Each number is 128 + 24 x the weight over its row's rms, rounded and kept within 0 to 255. Layers, rows and columns count from 0. Numbers have three digits each. The size before them is the row's rms in percent of the matrix's.

# layer 2 attention output, 128x128, rms 0.162, rows 0-127, columns 0-63
105:139125105152114133135128114158078144126132134121110098141162091160108139156126104185126105171153130127100138145136080119153082175121141172141181118124110105105117083094168136157127107154159117
097:149148148113137134120096120096119151128112072101139104109137116179132100147140195126142150160162159098093125108176168123095138078114156132102116099145119105144126105134100110128153131131139090
105:150154113140188112109136141097070123117177139177148124133107143113136138101177103115105143166149151157142139123120124128130107125148121100128133133169145122151120109142120129110134077163084117
114:100140093097142154102142131123126128161143125070123113149116116131155169173112125109163124146130135113108113139122131120141157096131100106124153129096083140070128086155085143109125143139076153
099:134117156139142159153099132106139120170096157155129131107131137108108143147088134119147142111125104148155121088129108127150152173156116128142130085171145130104141126138162144111149109169134153
097:137100109166152111141137128183112145099116105094095123114156124151107150100145181115158119146143128136127132114142127115153095129162137078116147116154105119140105162140140101151194133120121116
115:130127192118203153187134138151174147161143139116136110181168094141153126112120121135110108143144136157149153134114134200155131104109094103150088138123108125114126154151128154167108144127121117
104:084128084130113127135119145185134124116144134111143106117154139115131123109150141136135123099124158105136142165129132094100128076186131095115139116143120098159088110172136117118095084118132105
102:103094132098145161143172117158101142165103137182122139101077148137123111136151156131102165149101124121103126122158112131142147130137167142159104120127107121119162172145118134090150151118148096
091:140153123113155119171112143134115132088112108140113140126124128124080087115148131110115120117121116152109087123110140118138151102148042158108130167119125129121126156150131092155117092103119127
094:120138145107123147147112148122119120127142153084177110152164130088122151134137128103127149138084094135129122107143157137140127130107139095203101123162105128111098084111113138093166168081076126
098:127159106105123129156119120082114141105165120114108206129120112116177157129125128147079118107145135137166107179137127127154145107104124141114084102194099102131113155118116123143144142094117137
100:112214108130188125093078122181152096088125115132125093101118108143131159122121106143129132097143154122172138103153073122144121134107122134131115153138166126103136146078108116156116118158112148
111:156124129097099118121107071103117177133139128082120149130132133100120152131109142122121146107134093138116087159108126184145144090129176136119178152111132133103161122140099089152146153153134162
092:155136096128138126168118100128130139130149163145083110086165114091125154166097090119118133138145131117113134114146168091173174129118105136085148166123111102118111154094129115115114099138139114
098:168123141154148079136098155095138161118160149144116140157132107152109107158130162133111128120147156133141141111111169137144126142086161082133122137091148100141114106116114113163137151108159075
092:107092145160109130107130133118146177137137133108136130113076165144169149083120160149124120143141146106121135105134138161123153118150154128122117091148168140111147140183202123143111128143126151
092:107113130110124081138148117131121115132106100176195149099142145156117120137148152139095101174147119080119094114098138138133130128093148139086141110160114136123127125144109120149134094164157049
099:132129110132137104124096150139113086098110111160116154150138127146122171115100125108137112136109144167155139108127102098141088142096106118112176140148159125132118124145139107105110192138127122
106:127133078150126129143126153133116118128146115174116083134092123126080105126119122139148137143154089171117166120141134122118111149125121101100184155134107123149088138114148147134178143162082149
114:170128134130175182092133127079121096109162092153146127154104120113079147130146101176111087136145105117123115110103117135162094114138132135130145152093165103147139141113123140138104137105118160
088:162116155135088132106140139132151115152103129089145155118156089128087123118149134159131122093081137152112134159127104157155146178093104148137181110149119132084154124130094163123143149116082126
095:097111094129106125131122103125153123118104154098109137137130110158084143196151125105120159121096138140135071191145117133126135113141170154164115126121149123122146110135154119109158119104122135
096:097149137122100125133116095113149112065132116096148121067131162125125115070124174096170126101133099119129097124153124110094138135122137146139124121107161159126111164130140101139142121121138093
103:097103090115176113129098098145111101128088080102118096142103117158136112117157156130083152141174104137131149118093141158139105117145064095098104150138125131139121186111130121150121129115135103
083:128119120145099098131073109126153092086115130120108150140117168147156144157115116139145166106157137148139147122141158110152120139126114157112147151147133129138130112113184103107132139121111137
101:122107151114152114116109155095108116100121136143091127147185113087124156108139122149157172098109113121114150084123146114130082125131153143151085127143136141109139137132103090136145104144113174
102:162129129122094117127110083141122102136142124095134132129129155077127132142122149137172110128111119163147141124150166131127132120161150158159131116128121091144159097154150180129173097103129127
093:163094136151111109089105149128150104166109143123129141173123126150155061109132117136125138084115098144108153126120172132147121165153163121140132119127132125124134157155138128114126097142140134
103:065173161086155077122122117102086162130136087123112155097151110175146134135089121120106175133161113126139121157146095146160162153181155182087108091108119130131089123109103114137156128099125157
093:136143154159124070124138177142094153129099153102131106157093142119110117146130156181144133139098168117133151168098119108112143135138121140129108119090121093126148141105120124154111148079099108
104:130126146145189161105103094144113061095132129106123140119145137165137149128118118169167124130147145101177110168160140108103064145175125123147117118165162143135159110147087113134135123164146111
113:117088147141187153122107111164137213127094105127123142104108145116141114130115168102123113106122107121122109144127119098138078120123136170111100154115114116123110137111139139118117111130091090
100:124134125123135111136134156103134096106132090142148102121144134158141120140120118117175137095107136122074124121136097124100088141170126090181113130123120084126133147111101132126120118110115145
100:146149118180130140120107172131124172084089129093138148094113114160158110098124100098070134134125133181137152110126127089136097133185122101157158135130146112127118127134080134100126171125132112
111:124146082091143154133121131084143140130104189156158138133109105112126137131095152131156085135177138142121167147113123071160100105154116113164127122137141121151159113146166102143147150117120113
107:120131086110110130156142137114088103120108088151131132125136093082148118138109125088133103118109133100154136162099131108098118109125133067126149186133150130150161151054147117098135102107142159
088:116171133115167117091090110138138117121108150115137160120141117141132116143089156151109166116140129113119175104093122107158142126132147165127095210130180148139108106157125121093079147126109113
106:081098131107164142101099111114132083144152155143089113127153143118147106168127105117129077123129108115150146099126111113146158103070109139149114122097165153173094099116158150110159151163110142
101:092124089154100146148164137170108119135093113106128144131135104086164152130152101104101136161142136077105165136192123173157152123134133188084115152117127136149120103156083116107114166112157075
106:149115169142103146140124094148097130198166156168133167123099130172108144151153150155131139121122103151105092119120113108114141140144173106149149072114124150127108124144127140132173078153093097
100:139168147090126099109161093156158187165160157135133140158154148103111099159094133109118127123117157160128115123129155119151099135115127128131092085109122155136132127149136075164100160172106114
091:137130118133138119146082119136141103116114133115147146138126133075147127142137125156114115176127116112113119141162127147144154130147156152135098117161100159143100164082145146128116151153127179
100:128163107108132123118113147135123168129146142177155114133176131111128166174145165153141139138119135158135124161135099100105146114122130144124134102151126121094201116123136126134114137141108083
091:115162149140052148092122145146094073158126114120122148123117134084142147130095106109146095133148098133132093126111152115092119156126128127138145165120137139131141110128141107162101122119131101
108:136107126147128155166128158064121121136116089093094090122142168136154144123131082137120140152108126136113139097133128120117131119127127075129114130146159112112084148160191104171101107160118172
097:145118098099139108162127086156099149123088166129140154142128098113122134114158117129169131103141143108117161138098168097149112147073113134122088178078126149110109130118146146098138114109167131
086:130101131134070150105087168129192110092151150124155141135080105135155110114115132111103125152116148144103114072156122080154170085083137123114144136160173129101097144172150156118115100125139120
103:070138122141118079118131134151153168128137117106154103103164134083142111123146130136092119115128082212164168159105130097083105111101167113113142147086074138119111104133130128097125156134126125
093:100105112096174137137135134128143086172154114114102110102124078096151124145112105135124127097140155091151119142082100099119167138123166071102098105102135103129101084110138095155134129160143129
084:113126160153118139115105157121154067132138117152163125126093124104175139095154095094091148122095097130091104154123112121129155160115122120150148153153135101104114131111140144079098126117107128
109:169174122158160141073110139154118110090085106110127110117126141130122108158152129115174086166139126124120086077086140175103117120158121137114146124134156165137116182079133129143099146119135108
097:152149103105140108124144096115142108104137169149151130110123110104128112184087105141138133128118135093162108125160157124128181160148113119153139122102133101064079142147107100119130169114165128
105:118142130095089109142184148105128097096108104100093133176132150103135129080125119104091180110162120107157177097110127125097136097091151098101141143123113143126114140148152102125178103093139117
102:124182133105162107148105117153152135132145115105119128079078114088084109112129125101120094163126131149137126119141143195109152107143137127153103121107119138101064149097094114167140128126155155
091:112110117117105142150142171118111095128103122113104174112132124124106078073110154144174131138095134097135097134090115086116129133180141129134170115121124147129162162137161131154146142137152107
094:143157125117084123126135120100068119124120116139120113147099111104122113133142105145120085115123195141117155174131116096108125151090133121140125115129160149160138121117145126157159094123117157
104:148129129152155116159151111159118136158129139135168121105112145167144124118136149113162129082132117101108122114135096169098128129110139133137097117137156121115187135129138125085167122115165094
099:170147104136083092166147111121142110149109110119154090130131140138143145129080135107108132107151121122146139145081081132106070147108126094104136117144151183120117114142104139095162116072129108
085:088071123127160116092135126115140096145123137100186092176159124161124161136149140137099110105159124115115112134104150084130102120112127110132139118101116124170093110136096150083114135164160161
095:128091140060126128093135092119134167105157140093139112140138084127133084117140170130078113108158111124155125131124140095114126105130123127157134162110129144114133160109116134183156112162135131
080:138091114121107133134167134114123131128081147091127148116140128153108148099130160081155113118110116087148148160107152103112114107141149153120103126108111154103149157154153101142097076161114136
091:131096104085114158126126127103157178143117104148131104108155143104078112137163093130108143140153108138119136143141123165112132110139148087118173172128096109142131116135135159134099121147099128
090:170141140133146096104147130142155098139125179150090121118115146117159118165110130173139094119104152143119172098125121179116171149135154127069147109141154099122142152097096113127149098133132139
116:128144096119104120138164076111135093124144161134070186101135157134150111136135127122115125157098113118137109149184128090175099123134135161160129112111064148161157137101138126155132094083121104
103:163150129134167118124145177161097086117107105129122149126149190152150093127138102096107165148092131167124093134150127138123135079106168116117151089135184169153146126084147101099140130110120134
097:132107099162154137124175098107143162184151162166114115126105130153126111131090143143128131124076142139149115117123089139118140158119138145121145096094114138160181132128137131103128138116112139
106:108088122130109104150148155080120142098137138124112164163092152153153124141158133152135131093154136096131088098139149122147158148113119122119090131147142168135150090134109174084146112115138163
106:110138102146167207193123148122115141094147149142146108103129122132140136121169153137130146098150082105126115157113123144110115111129115110130098135147149119109118141142124138098156124111119089
099:150129151091132137080160122108103151114110121134118116155132164177133134130139109183145148151128094134146162150109120127160152126108099090104130080150157142097132106127105129136122106108126121
096:150157120157140094097096081133140138147108137117156099142142113153147153114140130134122122139123116128136145139108168123113141118115150079168110134183098153090200144133132096157141172066086127
101:146162163152156143135153122142119191089132154149118152143132124161139113146145134099138101086126128157100113131143107092102096145128120090121133175122087127094115136096124145129141098104142159
108:170134143096156106128148111165115164081134104108152133150106130077133133122074146169098095131144141129138118112125083130080141121113107113123105125123138132141125103122093110173148120132156148
100:121099141156077116157145136164137115164135106143140144114127097128124126139106096120153137100130133132096104116069117150145104122102163157109102134204114145172102102150132157140108098123119156
099:134133120141135105150154115127137107180145119131116121113067111113069161105183113103190142162121131093098098132125154156149165122142144082135074166108127136077134109092128109131152134095126117
089:107184141127118077162115095136170179094124083103126141130119118145137117108146113137144162165104115123124117143145171167140097107084160139131084132108161147112114126130150120140099153140150112
094:128103155165081126141107119138158095126157155143145137155116167115157157081159142121134112106138158086113147163097127113147171132136076123132138109115130148098144116124199152126097150128128113
105:155100143153136140079104129145091124064135167145109121166141097146135146116139105096133163139175167122116131126145121145139093093137149152184191121142097160105137174118120139137101147142096124
106:121108122125068134118128136112131118160148102163179136153131080119113149147182123129132128146126148133158127132075132179150079126096098099105170086116129119109130119116120159118119109129150115
100:119118116153126123144152136144164158100070109129156147122109096129128131105141109095165093119141110137148171113193150101108106114133100137120132127120172089095156107140151149101108143171089129
096:154111101104108119119099141109153148104102085109116091132121135116164110129152140108142086160090162138105112116172097142120174175119131096145109127098125090128111149163088160170117120107145136
109:138098118125132106147141074127078131113157144111092134168149144102152126110104134130140097135120141132194145100128075110109095116088122109137155150118122140126086179121160104164150077163103133
089:121113176146116134123111125111089124141140096046141163102159129113144127078108130139142164118141144194118101131136108153083163092180113152109106137131135105158141127126125131121118122111177142
093:127172119120121137158156164094133099134147137153142085142120100162145163076126139125121131150108179144145093140076149099098129157133083154157151124114145089129132179113119125131178066113118118
104:128105144119131128108142118121121091170097218117172142133121145131119087114113142122149086141144140140114131106091136098129144136135097113140098083112114090132178118116114138098117105146156145
106:098120154106143104132124116101134186079132140141118123098140119131073135122125119155089126153091147127109087116155105096115139119159128128156107165098144141119147112126149163116098108144171134
098:126124130142155113129112137132135028151144124162115104157101081156107111116105151141137164131113088169120123115111134172132146112145157113153114105139149119125116137116131166133145090126134088
096:114110162107104124112128128145134136115108122137088124133121115103082165131078129105120155113118105111141130075155137149098119111140100114121113094105125149154121095161122130125128183113114152
092:164123153163143143086167161121149147171130118109147085095146123109133143112128141107096123097127128128119128157100209113098122141081105156099131085109144118120112100129093178115124145148107152
091:149133136166158121143067166151115086133134146101131118090095140128118121109148146109046103156187152133139160142122137132116137139138116124135126100136113118130112141076122132087122164124114105
101:131119151152117113129123137173157097120144114118105148118130104117150136177138152096107146125128166160126138122126138125082108133180128111129148140116105147110115083122113129153077108139141084
096:125151093120186113118130131093116104098075107122113191133067140117137151125148117118098112103124155106160153101112140130131125146117127202098112100150082117101159097136115113109138110119093146
107:114129082131120165128142123096062139132137151110111097167111120110141088124119161169120123190100156171111135160127144141141140073128104136139131099103142108137128131131102137090162128150115156
096:111125142134109135154155115136126121154133155151102092134116183100122136165143141154160117117159144092112084090166161132167115147108133077122091130083109092130143141058139143093124131123111137
097:127097118144115110139128146118116126128156174128121091119091116152125140118129125096171148139101136121121137144096100172100129115146118107104160169093105113169137153136128079104119159174073146
084:152131159133178142133144146073147188137127133161102120126134110135146111095132153135119127140069145132126151127118082134121097106120134079111122156149121141139152179157154126142122168145141136
095:071142156176146120150103159144163094125120070137107110111134125126143105148122157122107092096084091122122126141134131159119129177106124178120114188142144088169113161156139090146148127110138130
105:093119166120172116130118139121124111141139134106110163112144170161127083116134124167128113151125118109150120085111110126109140150116121070127106138118107131127149097134145135094133103119104178
110:132131142078157111150151171125141086129143120102146108132123127141126086157129139095135171121148115145120112158157125157126138123129154190107108125116173078123129132115149135109124147123132127
100:155123117131134168072094135149076165137163078102164147140093169114116151089136103152116121120124131130142115125097098132095103149145102158101155183138119146106153123163112138107124128110116152
091:149131133106120119143134173114142172134143137152165142146130120172165109089101114099148127157143098127098089137131136138153088124136110129135113092088125144111147175145092159131124171115129130
091:098117112107100143107115075116093184119110153099115111103089123133128129118167093126144153145145107137092133142126155192142124108107112172110152135120144141137109111123144148115130113108097162
098:143147138150140171152085145137116116142122053140108148131127085132142109181158133133140095134075149146119113109148150059189141089106166147121111101125123166148109154133147103115113151150112103
097:166121121141146124162138157140148128154123086098111150105153168147163128097148115101139120125113117115140165141141153104084196154117161141078149142111072113121142100129145119154103143105150119
093:119090146117088128137148121157150188131086155112113098112144072108164112137133143116164140161181147125141131144124140122135122147137106109120128114140124111105117142145153126138134128126134140
113:121132110087135178106135080177114094144096098146134110106100153196137148092102133113088097124125139109197118094136123120141122114130141140116179157119123129134125135134111133181168124091162132
108:088099153148164176102155096126087142107131153133135121116118172148104159176120165129137103093168127103116108092151165134119165172118150109116150110145135167114139157117152156162122128142113096
103:140121124124138132086189110192158142128149137173137136109140098116125133146129132175141140128138130103145123185150132092107137119131106082132143049113131120134129139120128159139153139122152139
104:119112156114122136137158168106182163095147124114117155136110126141117105116091111094120115188135120098133186112142122180122097151143101107124132136063141118115090138147161091127120126127129149
110:177141143105101095121147169141106067136143139155096108095172121164160126150148116131170130147143106163114108100116093135108106163091143131102127099147134120138169153112117124090115146181150073
104:145144061138140159155126110110122143140163109153158118108188133113091123121126078119157138099114119085153157146077109055130165112103108157145150133106123130151205130115118130119129106112114143
097:109153122154071105161163156109116118184147106151135115090169121120119129087119117167125125165121135134109108128085125167100107126084127134153127140172121159104104110099107073094134158158106136
106:121088156114114178096142099066137130119107099190115108122076114118160147101133096115142088140161131090098151129143124119128162130149113120131111121118094135152133100076118149167088104138136124
100:123113122118098075151124141141122158171170131159132164116151130109149119122129119126159165147135114137125132158129100150154140117125089143125136136145153138120127105115116150149061138162154082
087:079140135161140136146109109142123133108122129127148069129067132123136161117152105151145113128150157133085146120099116105129142172184095171134133096122107132166126116144168129183111130087115125
099:089132140143127113077125123111134158183129126143090144117118134117142129122132110146132089096123121136129154133109103137161144118137102120132115188083122132131127151159096096059097148079143129
101:103100130145143124086108091158140130174119141164127139169122176134125148135144142161112129117146151136120137158146169107121133103114101149132159161126100119121128096115119107119099122136198149
099:137117125111141130108156129139165147148111155143114132116149100145064109149080097111136121152133121122102161141161135110173066120133125194123091082135108128132118115140150147141082092122189134
141:108125120105112112130069153111182108103174175143133103119152155101079147148139126133072148121119119164142175133114105121102173147167117134137119120164119129180119121093117146102126150119148125
087:126128138119102136125122118083143134095082115098112138139175138118099151074134102124097124130146119090123079131177142134140115149096148141150096155162150131120086156115149106123099124152152107
105:138127143107102059110129118129170139140137092121123124135105100142124144119091147108159135122133122132116168146142144157156126142091160140110100155119133086190170155190113136184143142129137157
096:144112169092138141133089084085127041115086093121110103161094150114129092172146108093083112127146144169120144125143102135110112077122115103102117169133139157150158132122104152119150124070107096
106:113128131130138097105170155126152103121125132151145149128158167074115123172060168071159149156097138116103134131142130135147094137115146153111154148145141128072135083171142151124138158154108130
107:109129161134130154119107112218144123089090126099139106135122130138185114098142092137136138158100162111139096158155168146130166120121130127142120108142114132134134087128128109152142102129125121
109:121090117135137158175119148189126166108130160113110140152113110142119165134107100173144153105116112090107144086123136092129149104098142116138138098142144098159071083127134133184120174080084143
111:084151143149049122116144160136154151148094122092115118135129127118149118121107145124102128135101129149141127142143158146102132167121148144177147138170089124154117092125085132139132144171146166
102:095159130148091186144155108131175123131141172180110123148122133162137141131085129106151143123133110112153094111086119112116159112148096152132156189098103149152141157133128122190088124147112112
094:163112106139124132103131140093147101124142152109147116112130141143127121102140101124145121112114167123162134160170131078175178113169145181138168153129118104140107144127113153084171163107068086